From a checkpoint of a small transformer trained on Wikipedia.
Size: 2 heads of 32, MLP 192 GeGLU, vocabulary 3300.
Architecture: no biases in attention or MLP, tied embeddings.
Training: 109M tokens, 6672 steps.
Each number is 128 + 32 x the weight over its row's rms, rounded and kept within 0 to 255. Layers, rows and columns count from 0. Numbers have three digits each. The size before them is the row's rms in percent of the matrix's.

# v: layer 6 attention value, 64x64, rms 0.274, rows 43-63, columns 0-63
# o: layer 6 attention output (transposed), 64x64, rms 0.823, rows 43-63, columns 0-63
# gate: layer 6 MLP gate, 192x64, rms 0.399, rows 0-52, columns 0-63
# up: layer 6 MLP up, 192x64, rms 0.395, rows 0-52, columns 0-63
# down: layer 6 MLP down (transposed), 192x64, rms 0.123, rows 0-51, columns 0-63
v43 086:095116094183137086061171122163115096105145165123126119170127172179087136124148140160156150047076098153125147134172106147123127170134148105120105191074153136102124159059087113126156153109096142
o43 091:100079117132115174122109106170115144098180162145116148109088093164078098156148161106163057129130177115119108098127156101122153132160065163112157099173110131067161140170111115097176130082194154
v44 074:143123141096097125124168126099129105149115149136135139120160157097175120138123123061189173168104128149069141166140121144142156109170082100129083052116115030098110120144131114192125131198150113
o44 086:143170137183143115133084169151117135085131163194098163153171129162109096115120080168075125093146128141116164110099088096068139129147098130087211094144161114106178106153108106091141083171116111
v45 085:134091121132168116140114163096135082085140129093149093061138136128151131130169092105081163142099142128099104157053084171149157115174143143059119155073136161145185155156090166180121181110133137
o45 085:161123148062168069144157134093138088109166141160105106101110118108087129074121116184121059112225134156146164113162171146118121122129130121115102118155154110129097171185144064173138121101127113
v46 092:119101112116132168106151236119148132131126109200152146113125166145152128147085140175132096116123090169152128094160158127108082124130115122054162107150124101110069106099104172110121163053091156
o46 099:106163123106125076181175092170111198150123139145146081086099106097111135126098090123088121143097139172108136098106135114146170112153075107123066162159076135098129135132114196140135155161193185
v47 094:113134126081154180110119112148143115116118139156131128076143135142168077117110130139105192090076192156155148114181142087157088124208181115150067098065123081125126135147083143104110145169152124
o47 091:204138086142096126102139140117132141095127107118158125097128110172132087100170106101083094086129102175187130106117120164133087119175150103168133094224126168090143167098140173182120100105086124
v48 096:104100111114092094155188137111111134137086093116171225143205115103132177204114167162079122116153156140101071134093088135179137111114095150126109150095104080164105130124156118137126117137128125
o48 097:104174094095121108129141138176141061113178231173122132156131127072167144090093146068137176126140076096115123099152123126119056097116124169152148129126156112143165116167117133103158104089137136
v49 092:154154142104153105101172128147112157126080183149139172108142057107080142061131176097103128110152143105128049187068169110134129137160148111090155144122153068136111117113138155079139104175152150
o49 090:105080138138118097126113187102073113102076117083098113060148174101127117119053143086087170154126162145140137127144173126113143174110136170158120145156101155202148142157115118121168127200097112
v50 077:149193104150144047100114141124148087098112131155142170134106118167108191144119172101115147078114094118115173074089153124136091106107171133121138166161079059133087144097183140179126125169140119
o50 087:133151126167120103081049118118124148120065175077167171104142113156081163121135134157104124130181132087143094176116088068173125131145097139104126101122110147126152152112119156109110163178115223
v51 082:142081125118117126112114119114136155166120172119176115214147131135152140023124105126133149117148107107089150116116158090189097112100112123116147114128066118099204069085160128135160152181099130
o51 098:136070165187164077169110117153109116163159141094144200080083079096102098147076099141087133103162128109100130144142130121186153111182149147156159132136119131066134144117159103112142073119185120
v52 073:201077216088171099161113164180136160109144150128159115088078120118120183162174113172100172122095086128139084094135162108138107137084089132112099165098136117118076106148168112144131131119130118
o52 086:159095049105129066090144117170122171133152098047107101172156136135118130161116104111151135098133122145116065120144171155133149090124124185118097147144111141136181102186157111099158109159086192
v53 078:143108163105133057144178148146140114126104105172039083148125158119072150095116119106171202117191079120118139131130162136120153108156119133156178184073120148142112102135092112097175105117128104
o53 080:161084095125135203119111066086110061101194145109139105155086135107100131226153139135105191122124138151105115135094147153110123085127138136059113181147096110119145134121138156170143123125162147
v54 079:204138119191167139161123087053142075100051167131142137149119129093194139136154106134097101166124127155142096123180143149146088129125069152122150094136112082107100131119145163085162096121156108
o54 089:159145170096159122042112112156107114182157113068110158131202086084140117120134138105137160115172175126119161126075156106119143137159123177121072123101131157101088091152129131119080123174090180
v55 088:066180149114090092114108133170067132138121157169141119167085149179126133183110142154124123154094162096066122133133097148124125128122125117176043125143096132114137152130204103157117113062178111
o55 094:138098138064161139092107127183109099172079141129159118084205133187112140103123168098137142104095110100175139090148085093148169138153128119135195086097138096139135091100205138162139091121119138
v56 071:111109124132158128174181123074161105089160169115179132175095149104129103128097126100122116090132128158186143097165158139117189120176164117150145111104071180136138134043145128099076084080148120
o56 076:121111106117089127194128106142137118169135161116100135116203134110079103139117091117095071133178180166125145099129131099107114131083174140095060122094144169071121184113132207150155138126121174
v57 086:127098146099137164133123056163059141108100124148140119088102142097193131163128044138116122104104144107083148153094161130173119165135103127125110124127159159136134128123190128178095171153202068
o57 087:196083165118125107131125109048157122132096137136124135164155124132124069127143111181157136168128143115117107086113087132130143132171112147066156133212127142162128110162148142103149045088065153
v58 081:110117122197126226098150132137091167108139178109160076080174195135137155162127162060093130138095110165120114100174151133108122166117129131143149125113112098072086119101125141114131116130062135
o58 081:102117152150098138113103100148115151196132115142191175134103173106100087149171112096081086132144124125177084143157185154094108134121069106124083149188101079090132139153092137108203126114166120
v59 089:066133104100164129142089092135020143092149158076148098150102113155125169177151103183141118172134069096108169119085069160136140153135156110111127181147149136161146150136110147127123110176136109
o59 085:146082160135153144177136090113124173166102172144095091108143142109092144189131161136115068100170137067131072088084107108197109125165147112152082123078120138172156105199145113126109119107143150
v60 093:123125147117127105061128112132101142186107139099183092152110129166078125110143168146104145113050113157130125071074147157103099156166126173150104166089132074128204117183098170145127122100122163
o60 102:098088053139140095130146168106109162111142077143129149047141145186128115093163172132157160096183139084063169106150160060127121119152142138140110163107154077113140115110117134179138123153112169
v61 085:138123102095162201113118082155117122108152109132173090067117127144144106107160108149084144122100086128130082158141125104183153169090141195142093125092066137173132102081146187153158115100165181
o61 093:184087162173165074085104095179167149108117084106141140137200145132100124195083114057134083116089128116148133135146107125161116127153140136129090162119110118129071149149106139112210145091134134
v62 101:106156177062115120097190091115114054125172135134109161099148128171064104129166166151054108071069136137127171117158163148113102103157140090146124162125125130149136089172094121126111161146143156
o62 096:180141078142110131133116143125184180083090107138120122081126086177110172144160135098110151139081168118055145110104148057074117177105180168107107110124138157078192130146130154117163136114134128
v63 084:135119142124093183170126133105086150097148149126106072144177116124152107170118148146143135092137170102158174079117120173111087191074136196120072174126103069112157127091147058119107147132153105
o63 083:131136075124132126155156098152097179164089135111134125130110111129080133115141094116134107159156114118145126203101102142091087165222088071147049104096107119200159107150135176129122142147164120
gate0 081:116111131154121114107155080116153047134147111124171089134096115181161113169114135122132168156127106146118120146088139111204161151075108084125056107097114155154150121142137115138185049177180128
up0 082:109095164078016103174100146068134148107086118135111135140108173122164136139136106122135113189093136190102122114123112110161128102222154114170122158101154142128122152140138136143121070134116162
down0 068:121073110164135105102109187102156098211132110171165159045116166122119118126185109158133067089140140097135153108147125090113086139121137182169129123123140129103123095167105152048154132157123118
gate1 109:169134126139132139104100150144138140075045121128081129083144158119086160120055164085173172202147091114132150080136130051126124139106105182086088132136169174117135156125158137156135119148131128
up1 115:118128157127117121097127103126138123172152095056130164142102133176174134138137089204095124110139142155169149153148168200089083061153118132141114134096135115074150073124146081131144101181120062
down1 120:125157081089144171129093096169139087155103103151140111195075148118130048152139112118109124154175116135171148127150097147217188130102141113121151144150106076146103133143125158106098087142122058
gate2 080:196119130120127109065088151136109090111134108107216180177156073143122141076152109135162100109116163091141192175121098121106142115139091143164083168123146167135096077093138150127154136078116124
up2 098:176154141119142160041106132161143079097123161113118134163143080152135103123093157169176155123109140163128186153080087083111110093080093160104138197120157164127111125065138166117130158132079142
down2 066:165118118144109057127096140109110147170146100085162112128192129116124127135165113073148068114155123122198125107159162156135161091172131047199075138160101108117099101140132141185144109106144126
gate3 125:122178126108173137102117101183131089155163148165104112141102134093100111170073143093156162104125127098125139118080119064181161097085143153161117157078150094120090151223110133136153130185098113
up3 134:112172119146157116099158204195131101186093114161105114065096100090136080144145131166085116118126120193126150091145089099191142136099130112124131133096150107066061153160135156158114109136138147
down3 136:162141169100152123152139161166092086151169200098110075099074111086108124142101096103109117126195146060130140120126140099169136086109126104201162147105129130151126103191109097141173106172132106
gate4 095:121089159099176105151101082149147093111087187143090105145146098153119100094138112101187175107113099114160170111152178134172041133117160087169127117138160136132104155092104168143144166159158069
up4 105:086141170159147146173132159075156101196125172085146156120184095098100085148117159083131134126111127119095150144176124121130192118142134141121082140203069127127123054103082117143135115094100104
down4 072:118122138100121064080097101147133130018122121095141069125101111173137152141135128114132176115145098124144129108177182132150059121150138149101142146158145139080195156083160138154126180115167148
gate5 096:123160111117132152121120154124121078074217126120077116151097146162129061151063103100131117104159156148118109169102162167121079119111151094136123090097172068155193135120169161160134095159160132
up5 100:143150070125117173053114142114044124134086090168116102116122185129197163185140155169145138120148108126161176134089133120125146105098159141118107113134112142137148103138087108154187115140080060
down5 071:181115140125147067126124166115122093050187164065098078109135097114115097158077092115112151144100118139153092144142168133116118121163116122143160119141192122091186110113186114178095135118154184
gate6 119:154143158123110099110169053106126163140143127178164156130100097119099116155093092153117135227128117101056099133147125153159053143131114146092176111113120139219160131125122128121113142118121084
up6 102:058124135130126160185086129127128184194069095127106122103151144165113106096134163084182134125055102112211174127199096145154144124119127092136130147123124116104151102149115120165103121124079131
down6 137:091160091129141103130155183192118110116132095135070115168171096152133182148149152115086119078073161174169186088123112115104133100101098128150111097160139105105153175120120082109144153201108087
gate7 085:172208157132079133134153119154114097070133176082142114116103146116093112111177083075115103139113195128117138134081195080135120169134122151137135109143120140132129163200059117163091121129144112
up7 091:112123110103180115132130101111151115164129066163198127138162180140164131144139140145066155082116090127101165141161091072179171128128128112141071124096146062125087134112113074145158126140106202
down7 117:102175098108123117138158100143115135091114132096114122142218162114170158125120134085094216149141136125064115135103115147055143131152131101114151162181074121129174141092143087169147129143063115
gate8 108:114148096123144129068165135075069121121104162149100118148157153190151172138100188189127107119093144157162143142126126193094130125120078129107118044121094096140143123123154117145181161123058114
up8 092:141171174113093119166200109119172143098043147175151113062129123154128134151142118141131083103096105117147152094152084173142110081116188163170133111081127115147190092082131104126136114094112136
down8 104:115096124131102142155069080105106170140147130059173142135114127170078178126170098146134150118120194069146147145133144112055097150159122124131092070154126135166201126134139111098125091125188145
gate9 077:097137111140083148118122196119103082143163113145144159044092104146145079126097088103142114164090127097155120127140191161176114102125137129157203117176096109160166096181090152151148112088161125
up9 079:113083128112142119071148161160108109132147103199151098086164197163194118104130116110092141185047090109144139106175121123152111111115153101135168168133142128114110149125083159175098132106062132
down9 082:152107096147105141173140094167123133114114157058055155101162100144136182146109161082115117173082118136169132108172177070121087106129163151101146124125127227121152141084109134105113147086145124
gate10 085:141131085149075137198099122152150093172197111089108134168128127085156152162157129086152122126057152188148061108152088119157142137124112117154119090084177100153138096115167145154140103097136081
up10 104:036127128079130178118090124178135197205108090164172138125124121089150141086170129151102131175108107101139135162085137101149142117112106089134096143164184132096132131162146109088124142117119065
down10 063:113108129096107147125086108115064099064118167115170093141170136160119169202109176085162076085144094121135155144157188170115093158138171096076162104139111092117159150086151142143159114117157122
gate11 088:171169154142126162121159106164170170064150136149160136153108129134102150139119153109120074155127119113149116100062072119060075083056125110131154130133087078133144145159176087157173145133101173
up11 089:134129107111163095063095148135168140101114118154120181055135145133078126157121113136133113131110159117088148145089175117165174093171102090122118158034113153191114126181118111114166131181134172
down11 096:080079157068105123179143107164134128080127162131091142120136143118177136125153145077167110138128111139123080139168158098161162139109183155074129144101086152131048107111161184096100162089176153
gate12 063:100181071157110118170088088176204126096173152151106129133110140138123129165149118086060081094149156166150179170136104135126071093111122134149117071150165109179092127097148102114109110160151117
up12 062:113134159090181161093145112108113110168041118169182117126153136158076066170150127132155156168085104104182127135124189181127147131132112069125104150104118135096137118119107106139160160138064084
down12 075:103134142140104123130107134125048161086079120061141138136127056183099169142092207110119194108128138150097142140127093154151124173116105151142122110128119106168132115063182165159168129108114162
gate13 105:171125180111106111136125123167070106080118191101152070146111170160138124184090176082168103139123150162128177102163138087135111076119142150154110118116085096138218109099148105101103134138100147
up13 098:131136137064133081141122123102107147013127142120140091174121171192092173139155092106117073131133185134148130144137093111176125098126126179083141119147078120160152118107130168140126153146105186
down13 103:129084122137123138145048100130090143168155154069132088123174178082140151101137108109116081114198170145206119152112167119093103096099095109151095154138190120109105100175116110132156124161162134
gate14 082:137114054206147104144121086135108118146154096141121160116130107136186144111147087140138087146225148101151126110174126121109082099161089170084118178137147152078104121168091100130077133114166128
up14 082:173080141115114107134096152089181117152092111134128143186151167112083139126138147138166107138119097130151188100130133145124116201082153104131134099087156081202109108091153143156119156100085038
down14 070:116142125090085184088141174134178141116077125149105101133153092125113151116130127185107192138071114192121066102134081119137162132111073093098173099090136124140174135142129195124099152148110176
gate15 123:114125103124104144116190099108132151144108096150143124177109136209117163144103119152070086128131165117136183105156141111135116065102141198159119060118088098121197082132141108191116101163111133
up15 112:105124112138111117114091155164093133102152112051155179160078146188147110096116140193138095198152108084160138159157154076090136146134081152118144077134126111163166130060094152093154138106134140
down15 122:122124137178144144097179182183135105092119086117063125116095112133169090143166155089210143120126052115139112146107149150133133157110105139088131094113150083118165090147069111106180116161176146
gate16 096:094154142163154130143118124140114132149156114144115164103093142142096159185096150122138096137073185107140089149180164151134112138182168075089169087133094099101133177096039154093132101129130059
up16 089:146148140105144150099149121111121088100145084125145090134158086086144097172205131092142158125144107143089200091088093144152122103069114094140096126100121143199170132161178167109091166125072155
down16 083:104124144093126167119176120124135128135127074135120172114136087102216123105142158093104168165058050122101118125115120120165125101060078162122221152116137152150136136147102154106100156140141140
gate17 110:085059093146115134134134167097164125185124117151100143126125116200138111112116124110118090160156087117093157117113186154164144058137116175076157105118080122056137179129140139135201153118150108
up17 102:090125122104146159144110159140150093131114146155089118074087140119155154108154087157111139148089194072177119125112157116119091114138095114089152185161162066070118120145136126151236106150115156
down17 118:074097189199129140140139072180135079157127112109168105135123094081151112137076099122126134150140115173160131105222167091118136147104144147078092118148081125087086142122141177100138142124153142
gate18 083:134111170098142147097111128074148070112124130116187105187113133132113140179107131134143113186141097117114136118133162138135092146099161054135111107122126132070193238143120111163135071127105148
up18 088:184116207091104118146137138125125136200114149123163142148122080192173116119121128140094108107163098156152136120094089077161108067120140078107127143094106121047162188129126153120080145141113154
down18 065:093152137174128126141169158113168191131137135152119199129101145104141075082208108165090121132106122146059108113137091108100148121128112169160108131153155144169073095133074110062102129168143107
gate19 088:165144133104146069116153082118106109135097122071137247157154133161146134154128145148095127107078122155141081193058086107132103144157159077131113146099097126139153130161130157122134140149134071
up19 098:105192065146107109126129115154118018130083114140161087151112168148122151149121102108181121114163092116079128111119171159117137094093115117098148119083159121144151210158140115169139114144171165
down19 095:089078207141125116119130126125149161132108118168087182137068065099105113093141075179066153176158165167092146134148121134115131093146144150142119096121105184133088137112166124093148174122073146
gate20 096:107093149175125129087115127133166183140149089162060061108094129146084148172140164082108126185127162087165101143135141105082140187120122119109090131151075053124139118130116157142129130158133193
up20 101:112088164174081086055144128144089187151066101154127122117084160220088106150151168116147163100129170158146111119153156116146171167123128120159099087135096123095094099115140097137165141158103117
down20 089:136113156121100167188095136159074093121092187130131149080173147173127109079149098120107120115177153110153137116137144109081105173150178122111123131081029140107165154116179105130157103083158135
gate21 085:152139098100110148128108186103087112160132141097161115104152152085120116042158149160144132123213091178158177120169082138095122074112073130147110118114162104141104157150132134100158118089197129
up21 098:155101132162143098100084147133167146150097119096098185188118108154111141182128106173125090120112139140123108117091140147189095184190186087091144146136109092116112048122134123068138125180104104
down21 067:056168142127126178151150139166164099103068147202057119099109153137122101123091136125141172127100115144096113145088114110131105164074113204114179128121120153122189153127140094152112099166100096
gate22 119:204143139089107162143090121082128215128080158119138100128134136103136137134129158123192063159099176117036119153108109103129166111171123130140131103115121107127158146159136099113082102189099130
up22 115:212111204112168097144115103119141154111114126136122152156132134142113163109180113111091112100112160139098104090178074122095123113188077126130099135134177122128147077141135071123131148214072129
down22 131:221137145064157104132087137129117154096120138147136065127112162072169081135094135073149115196121146151112160121112106093125097074160179116160123137121115108145081116174081157173133145128155151
gate23 126:156104123061138087049174191080165133152119149139081095119116110121125154091144132207096143120085130125106137132132163143143064151110107156108145104136111104091119100153125126159188179152185144
up23 116:172112125075213166102132154096135103112177123150044148104112114158106144118157109160167090166152137129116147166075193153087128104111122171093088121064145113134157168115119158129141120082109118
down23 127:117118062162106122126166150143135133088117087115094173115094134132222149109132148068137147104121088120098113164178130107101091181189139168130120133144122096110205100128121140053171140135151115
gate24 088:171155173124156123119131152148033136121055051132138132096102163087117167126137124162163116095161102124133120125114128130173132156198139137126134070124131163171099046110125094137141133119163089
up24 108:137100180167141153198120176107147120140171082118149173123085088114098159052153139119110096160171161090102122115167069151136099189146123140151065127127105087101140101152079122148116131113103168
down24 064:184135132089124153127069110133075128071108117114121087127142129106125143222082135121187113083150083134149123147137166122139112145152169107064128075102175143128178113094191159128124109150174119
gate25 106:120142113152127138142163154183066088102155076092141102186062107121172092171089120192122135108125103125110095179107113166079138185107172129112081152160070122145140147172149114107167139125120111
up25 097:163164111152165091047136107122107096138158122136115131145089124188151119051109151098112105093081191128189081132173140118119135109169090102147155135159155123106113148108112124108161189188084122
down25 114:156156136124170127167176118163067101103141117089087132198125184100136135158145125107200139191125097108109111120121114093081105157169133105126143147143094070172164125171115065106081133120133085
gate26 158:124179115035143116140205170183176138093136141145101099174118173153128140187092092150165111103092091117124120072090113100108121064110142124091155131108135117150138124154139154084104141152138170
up26 169:148207135054134091132202164156184126128118113159105115174115161139113137154101123176157081101105084123126139069089104095113115062100151140102118113115107108144118128163140176093127149140146192
down26 147:143149106112113072099124129165124140121162171148130072110192149137135114191108078138147053106173118116168117109113136123169131081123165035128092113112112116148105101140154165136166098129193170
gate27 108:101121162111099052101088147203182099118123104180163082092114064194152120122144139160139114135104148150111151126114163156178115075088112156172143103157083127152104132136159111150129158106075114
up27 102:119109112135129134154135139163118088205124128035129129182073135079135128112154152120141188107158188045118124158095139143107171150100167137130091098088194103130094123155126129106142092140146127
down27 123:119115116157107126130115100079128161155162077143104140104131105137130141123104195145098095112123119192191131141113190070072193078106144114141150102149197155113158138080123156134081118172079118
gate28 090:160104165150127146184108129139095133105184123132114090182139114133134143072111114098155105095151111102097193086172130084097087155111096130197208162115124122123078168102141165119150078082137142
up28 095:148098098138121186150136105097127133094172138107050109146143097112117157182132127169163187131113153146195103118175149127101102143097150090064057087142113110166133105127076177101107152160107121
down28 068:123120089099100085094151123139178176165088153154131181159080123158141130072188120191082103168144134144111106096186097110132159120131105154141163096165145145172107093129158061125093112115090089
gate29 092:111192156103111114081139116140184142184121087096122090055105071136135132098163159158139123096170108067144114119072136106122129130129130126153136172087105087131084180153141154196131134176172133
up29 094:141136151124161134156089127094124110086133145151158182218156166115107114144108081115116120142140153192104142128124162108115105106114147124130127063195099135144184137110119180038081096085134106
down29 091:112169126131123179093125146177156091143088075125110157087107150088131124127106162122127211118078135168050089115147056116177107107110125120136167176168190121127125125174148118141126095153118097
gate30 072:161084114062120127132111130161135177155120102092106165123185125183096078188096097134154146103144132187117148143093139101092168162108065133111148143204080101139181079129101111128111148147114138
up30 060:172060115089100153110092112176118148143075091114158174120176112114087086153111065123133152097154192174132132117125139142084190156096110129110135179165129111115214096114135134116106124115117166
down30 065:161114097249084072134127095189127140124135123120151098130159150155138154150159093130127072105149130091107142136150141119133129101150142078171044143122110104097138128137190164125109091113156092
gate31 081:101098204081145168134166170123133091120100127113164192158161071122141139177127064065177117120092141084179086115128110167166106171092139109110117128116157100131149141138159080100090130116145135
up31 091:131184130160123133171144110124173131184071091196102136073145136088115108092150100143103103102107147125131214128162106175115120084096105157124062158160135088168127077157109078137144123122130153
down31 082:132159092106163156130087093159110026153149108080147085158188133121130152166096116125113185129093094138191089103109129101153099182127129081115151127121135123123175155129148172170149073110137099
gate32 105:113074159143105148118097128107109131139091133118128074171131166105061102145120145141164116135135157151056155124109065047112115151114181162133160143123091143163165141106115212131147101148193123
up32 100:145165101148165113094137171149160093094110104118152154105133081067173137074150145121124201144102119150165097151117122153170128133121141084166106166099111061094099136206160070098136084127142151
down32 120:127147112080087118159130142102131118077145127077114187130105166112165163127178134116120143145126122122145113125146122189070098077101186088116201137128109166186175140129137071052129156092112132
gate33 083:134172158099123132155149061146120114110168102183094114147118076141135080118083125099140152142166134042130175179145129145137101156124140052086107111167151102146178159166128176102107078140108146
up33 087:098101155123157135124107155092107138097165123075106164105134082160127123160211151198104097156123100181096139121104151125111086118152109079150084143141060139105119180110165132079161087153170159
down33 081:110155102138138079133136183121151077190125180196133147159097165117147114114098077153151088145143133113162134087084096134110160134077098143183166155073134112119069106165070086142105161123133149
gate34 127:156122130072117109188100109116150117093122199060182129124123146130106153101134173149129121082093165165143189151114119094122169146146102154116112124127097150115079140136173166066079182117066134
up34 114:099153175177053121148105125126125093152072147097171140117171118078138151073151120100127084121120139134137099106193027162158124111107097134089151109149153104129155173186162133131136169124134139
down34 127:140173173166053122083135073159087143119112112155156114164084100140149149141187060120106115146165134162096121124126106146117167084091155104128134095163083150109146053080137164164148156130134169
gate35 108:186140158132099134109168118150093145174106182144104134086076084134115115172130111141125107160126165131161201171163128125068125055068137135146142162076138130111095141104100106123086152092172172
up35 109:150152127114109089099145081161184182106176147124178110097097069129114111173129105093115179135171148140115139136208103164087137122149080147128123133121103158069153143113091054090125155110170120
down35 121:176128206115121102171165081094124150158135182089183040114136115144117099103110087138126092044152139125148153118163131146130129118093107115132085133192163095106146074121139129124151164145144147
gate36 090:144096086115155119121079175142106115110144077108171174137143119143166183127150091125146092092171162140099123137143189146133149130125121101179071175137115128108131064151082079150053089138113184
up36 111:140111105107170152112112153094116127105111110117132174123138112097180163133143116140164140120148199177073132124117170149127143127100112147141130180120086155125150047142087097124009113156095173
down36 075:158112106133118067111093156176103127124165135131162100150168152149122127143130092096139064092193133105140183141126188164139137089179127041148075116145097086114098090108112133148155108127187154
gate37 090:129192144174117171094087040143127142059124109125145138144146082139146116117117111130149058121112119118141137153092165130117115145151110179107132111176145132167125116105153163072120106087226104
up37 094:111086139157131159116188071125117139148125113061163210175154121137146130106126077125138118149108111120092141107183060162155150093105097123088097089107122204093175124114097179125155144123127139
down37 072:148131150189116149116082111115131111059146130135118050136204141156161164135141145087098103071137118131170111148111139134105090152125183091115123138121161083130176136078162132174157068070142121
gate38 087:120130076223115108074091118198141119131090153091145094083139125147074117104106168082129113102160145138123101150123129161117177109135130198145135093138150102163145109125192184110077095124122118
up38 088:115077124180091168093130092123131119190113107124120142121142107155113148114157148166146158120161131118133197120191041101184159093107112100171108094113139136144162148135122151062098092127054135
down38 060:185095122115134106117095134097068114079149184105153118158131156150075133188116161170168118101165077129167115158120194159125057121108169081081133111109094096116155134081118142168146123134149161
gate39 099:113160126181119177138192214091164135151183134100158091116114154063135098133092147077106124149106124088143094131138079156155166133153138079141111115172069132138090111085120130122161140086090144
up39 102:128123107102111182095119133130108123144194160120126091145204125117118132181112145078141117105144153134089133137183147120103152119125155163069157140075086092092200072123117117195122092133078171
down39 063:077130135130141109119144186132144129129104106151112211119061134121157106063197144202131144148084113122116135076159100125132143159106071190169139138126119134137101112123098073086102182146120134
gate40 128:188145164122106093100074155148091164162137137172151096129128077078117121125034122181139144145180104132069073133170132121153127146073129180143117133098156101112091175170107121120112143158111125
up40 111:098160161146129118110199152109097207112158166148163158166129136161140116123144110154143095061098121138092152133070122116096067119108147154207092082139115095141127145076092151135072112115118157
down40 114:099117190131165133129159053148116095145104118122175111118133142187158120139202085114178070151131112134122159111142133177161134140104142108104097107137138086180097101090053120109122123083115192
gate41 112:154106073111093094145114166106109214115110130178179123140080144167115127217134162137102110195136116101137155098102136136079159079074087160131172129128127138138136127096077138115090135108140153
up41 127:161128108156150086113160117204130052144153141074116096072142147134164147164133124102137089090113107140076100164144152104153180095143114162171148159143134137151038121148108122083095101173133138
down41 130:123063156116133151203110103088048147139093142030128145103148167167113152130177149109138111106108127145133129194113141093148110146138124198134154082174159102114126095163115154121115094119111123
gate42 097:145109082113133168052179140164111146158085133083089156154097159139136103136177112166088111123139080095139175113131118070075133145081173177108125097082134130097147114144163182149176126102161147
up42 096:147088188112100134121108085138090147133168158092183145182138102116183035144076143113138159108108081108120127162125093093149153103120184129124162155125159147175170107103164098088111074128147124
down42 116:078129095129145076168107109130172074120134119068098076109108109143113137123079112144085164180173191129142119159141149117222125107147105154162204147149111110121131121114150094157110166111088135
gate43 086:179146069164094130107172107141117118132109116125160133148115105075072131173165135084085153100174082147170183201135129122128080178174094072130086154154139127109065120137109113153151147117118141
up43 112:146122084101082190103173111130198116105110127127119161145065079092057117167165128102122124134143072173165124187105136098112079159163078147162093160125167126126118156115139110140117180132154145
down43 077:155080116172110093142098113149094108128125143102181126074173145177109144136101121078131022090185123113202149117143164143146133148159117064156110115140103096124111114132120136167173100117139174
gate44 087:093063159165150117137187141162085165125184104138118157196143084112140171203086114127089136094067127106140123150140098133148144144128103082127093103109116158066144143142131096133199107141116100
up44 081:121178149184148133086062081153124092166108108187113203110100082089110157141117127119079099119091149107134088137094160128087120194133121148133103131150125122100129143139115122097173191128197105
down44 072:127089142066120049132168163109074110099163128123138118121170144137135163156065160100086115108103113128138168177152170145107074113140130115158108146109119082080131176160186123177184115167105136
gate45 097:144131088174128118156089064122094113100099167202113074094125189121088147114110107135133148134144152174092165129071089138122097137167119175092142151085166128112169140162065181140132162119103155
up45 092:119193093093134136114123144143169111139090131145065086134140117102180180164105070201081136167132123156141178151121147151108083099127132132114069128084064101112185112141149180131137099142155110
down45 091:121147103108102131060147182094167157159136156124156181147162093153087125095119048152172091085130114123148154099124154116128144149111174118113099076144197190158090079155120167117099118099120105
gate46 119:090103159124132108109165139122138197108090157075089097113126165082100187095158185186114180096169153131159108121148065155123128160075081150128082093181125110130105142161129134110081119116136146
up46 117:173142107120155166110094154120121117174158106192124100059120126179123124154071102077174099105082061192133120152106108119112116158134197118087142109153169141143101115108105100119158146187105144
down46 106:086120096134166162115167155149162056163119152091152140166184113117134080080118124187162141121176119104145100106109110114191099074049146098098142095163168135149092150157139115137136103100162104
gate47 096:145088079206114146106139170163122161136072103121111080156112085120149085145084160083169163105145165174137184136109137137174092149150108142096127128098081120097172152122134124117200091089145100
up47 087:113102096091145139084031153080135128137151121136066164097099144126135151064137149135147141119159136101143124189116130122162099137142114147200096130167155097107075172109179089143128143109198139
down47 080:079149147161132166142097110079128069081168142142071106210180117084085098133076118118120150156143147154142114164128142132108111104097154076081160120107174177145136184111154164123086153148130109
gate48 099:109153129084138088095086092118142160140175183146125135091165145097164090122140105110107116175044128156129119066149174137144157097093143139146124155115103153108116130147093149214058186142117143
up48 091:161117183155099124165099121110080088129140112170136091107182072116139164157071175132132125155084142158041160146126147141086138174101142129168118108102135128120159080089112160148132168132050116
down48 114:124099128159107186129082175106115101136164186119108128090136166102186097124139101087096147162159176094125154111103170139123174090085159120126077172087072167159097139118117079204124128130121113
gate49 093:153155084141140119115143133093209172154104081138087098113133152145132166119096107161114132113123064113066177092083119185136168152166187132141117142130129081077127099171128134097121133204133102
up49 095:112072124116127105142119126189074088029174170136156124139156146141176133136125166114096115162145105134149132186160090070101138096104084122092137177135133149184130150108123076127194128119126115
down49 087:115119166167132184117121160104118119150135170102106188096048096102112202108118190120135181144129157110051123146089124082105147140089120142126143086165168151136132158119082067145115149122144123
gate50 035:078104139128141119100158159101083154184145135136223121120124122110080146157110101134127145098127160130154116156128135143072100123199088104138134075119122144049116143121129109108090151136215180
up50 038:190133123080113161154115127170133102095114163105068128107129162144171136098160119138128101149124111108099137097111151126173170137082130092141123142117114125255150086103154123160175103112067089
down50 045:120189093095103126099121150132177081132130183120045149130100146147195146140163127127103158137157078128063174109131130132184145114081147130145165129163109098119164130110080129132125142131101041
gate51 083:138132137165145151188162100190067086152104105119125095147141130115144126158087162142184156081165132168144103121098153156105080092077093128174160096105072125116139110187073170096154130129141087
up51 086:064068117106171181119142134101101104139182122152149142101116147109160153106096162137122147069128129116119128201106109097170117149175094105188101090168163104062164123144105082098148125135183150
down51 089:143112176130130095115164104162146135096137090105134172110172102170145142128077126125174129044126062160140111128118145124157100145147153082044124079169126151102115116165174174121133097078157177
gate52 094:137169091088177093105174144135159152125143161098095027081145121117113105179097134119151122139102141185106195117137115144154145065136122126069145130134077123182144114158178116102140082125114143
up52 097:099129147164089165147138130096059134110168095119106143166133141125091120081153173154090131075130160039096160146124186133103163168168132146127136199157142136091111102124085126107156128077154081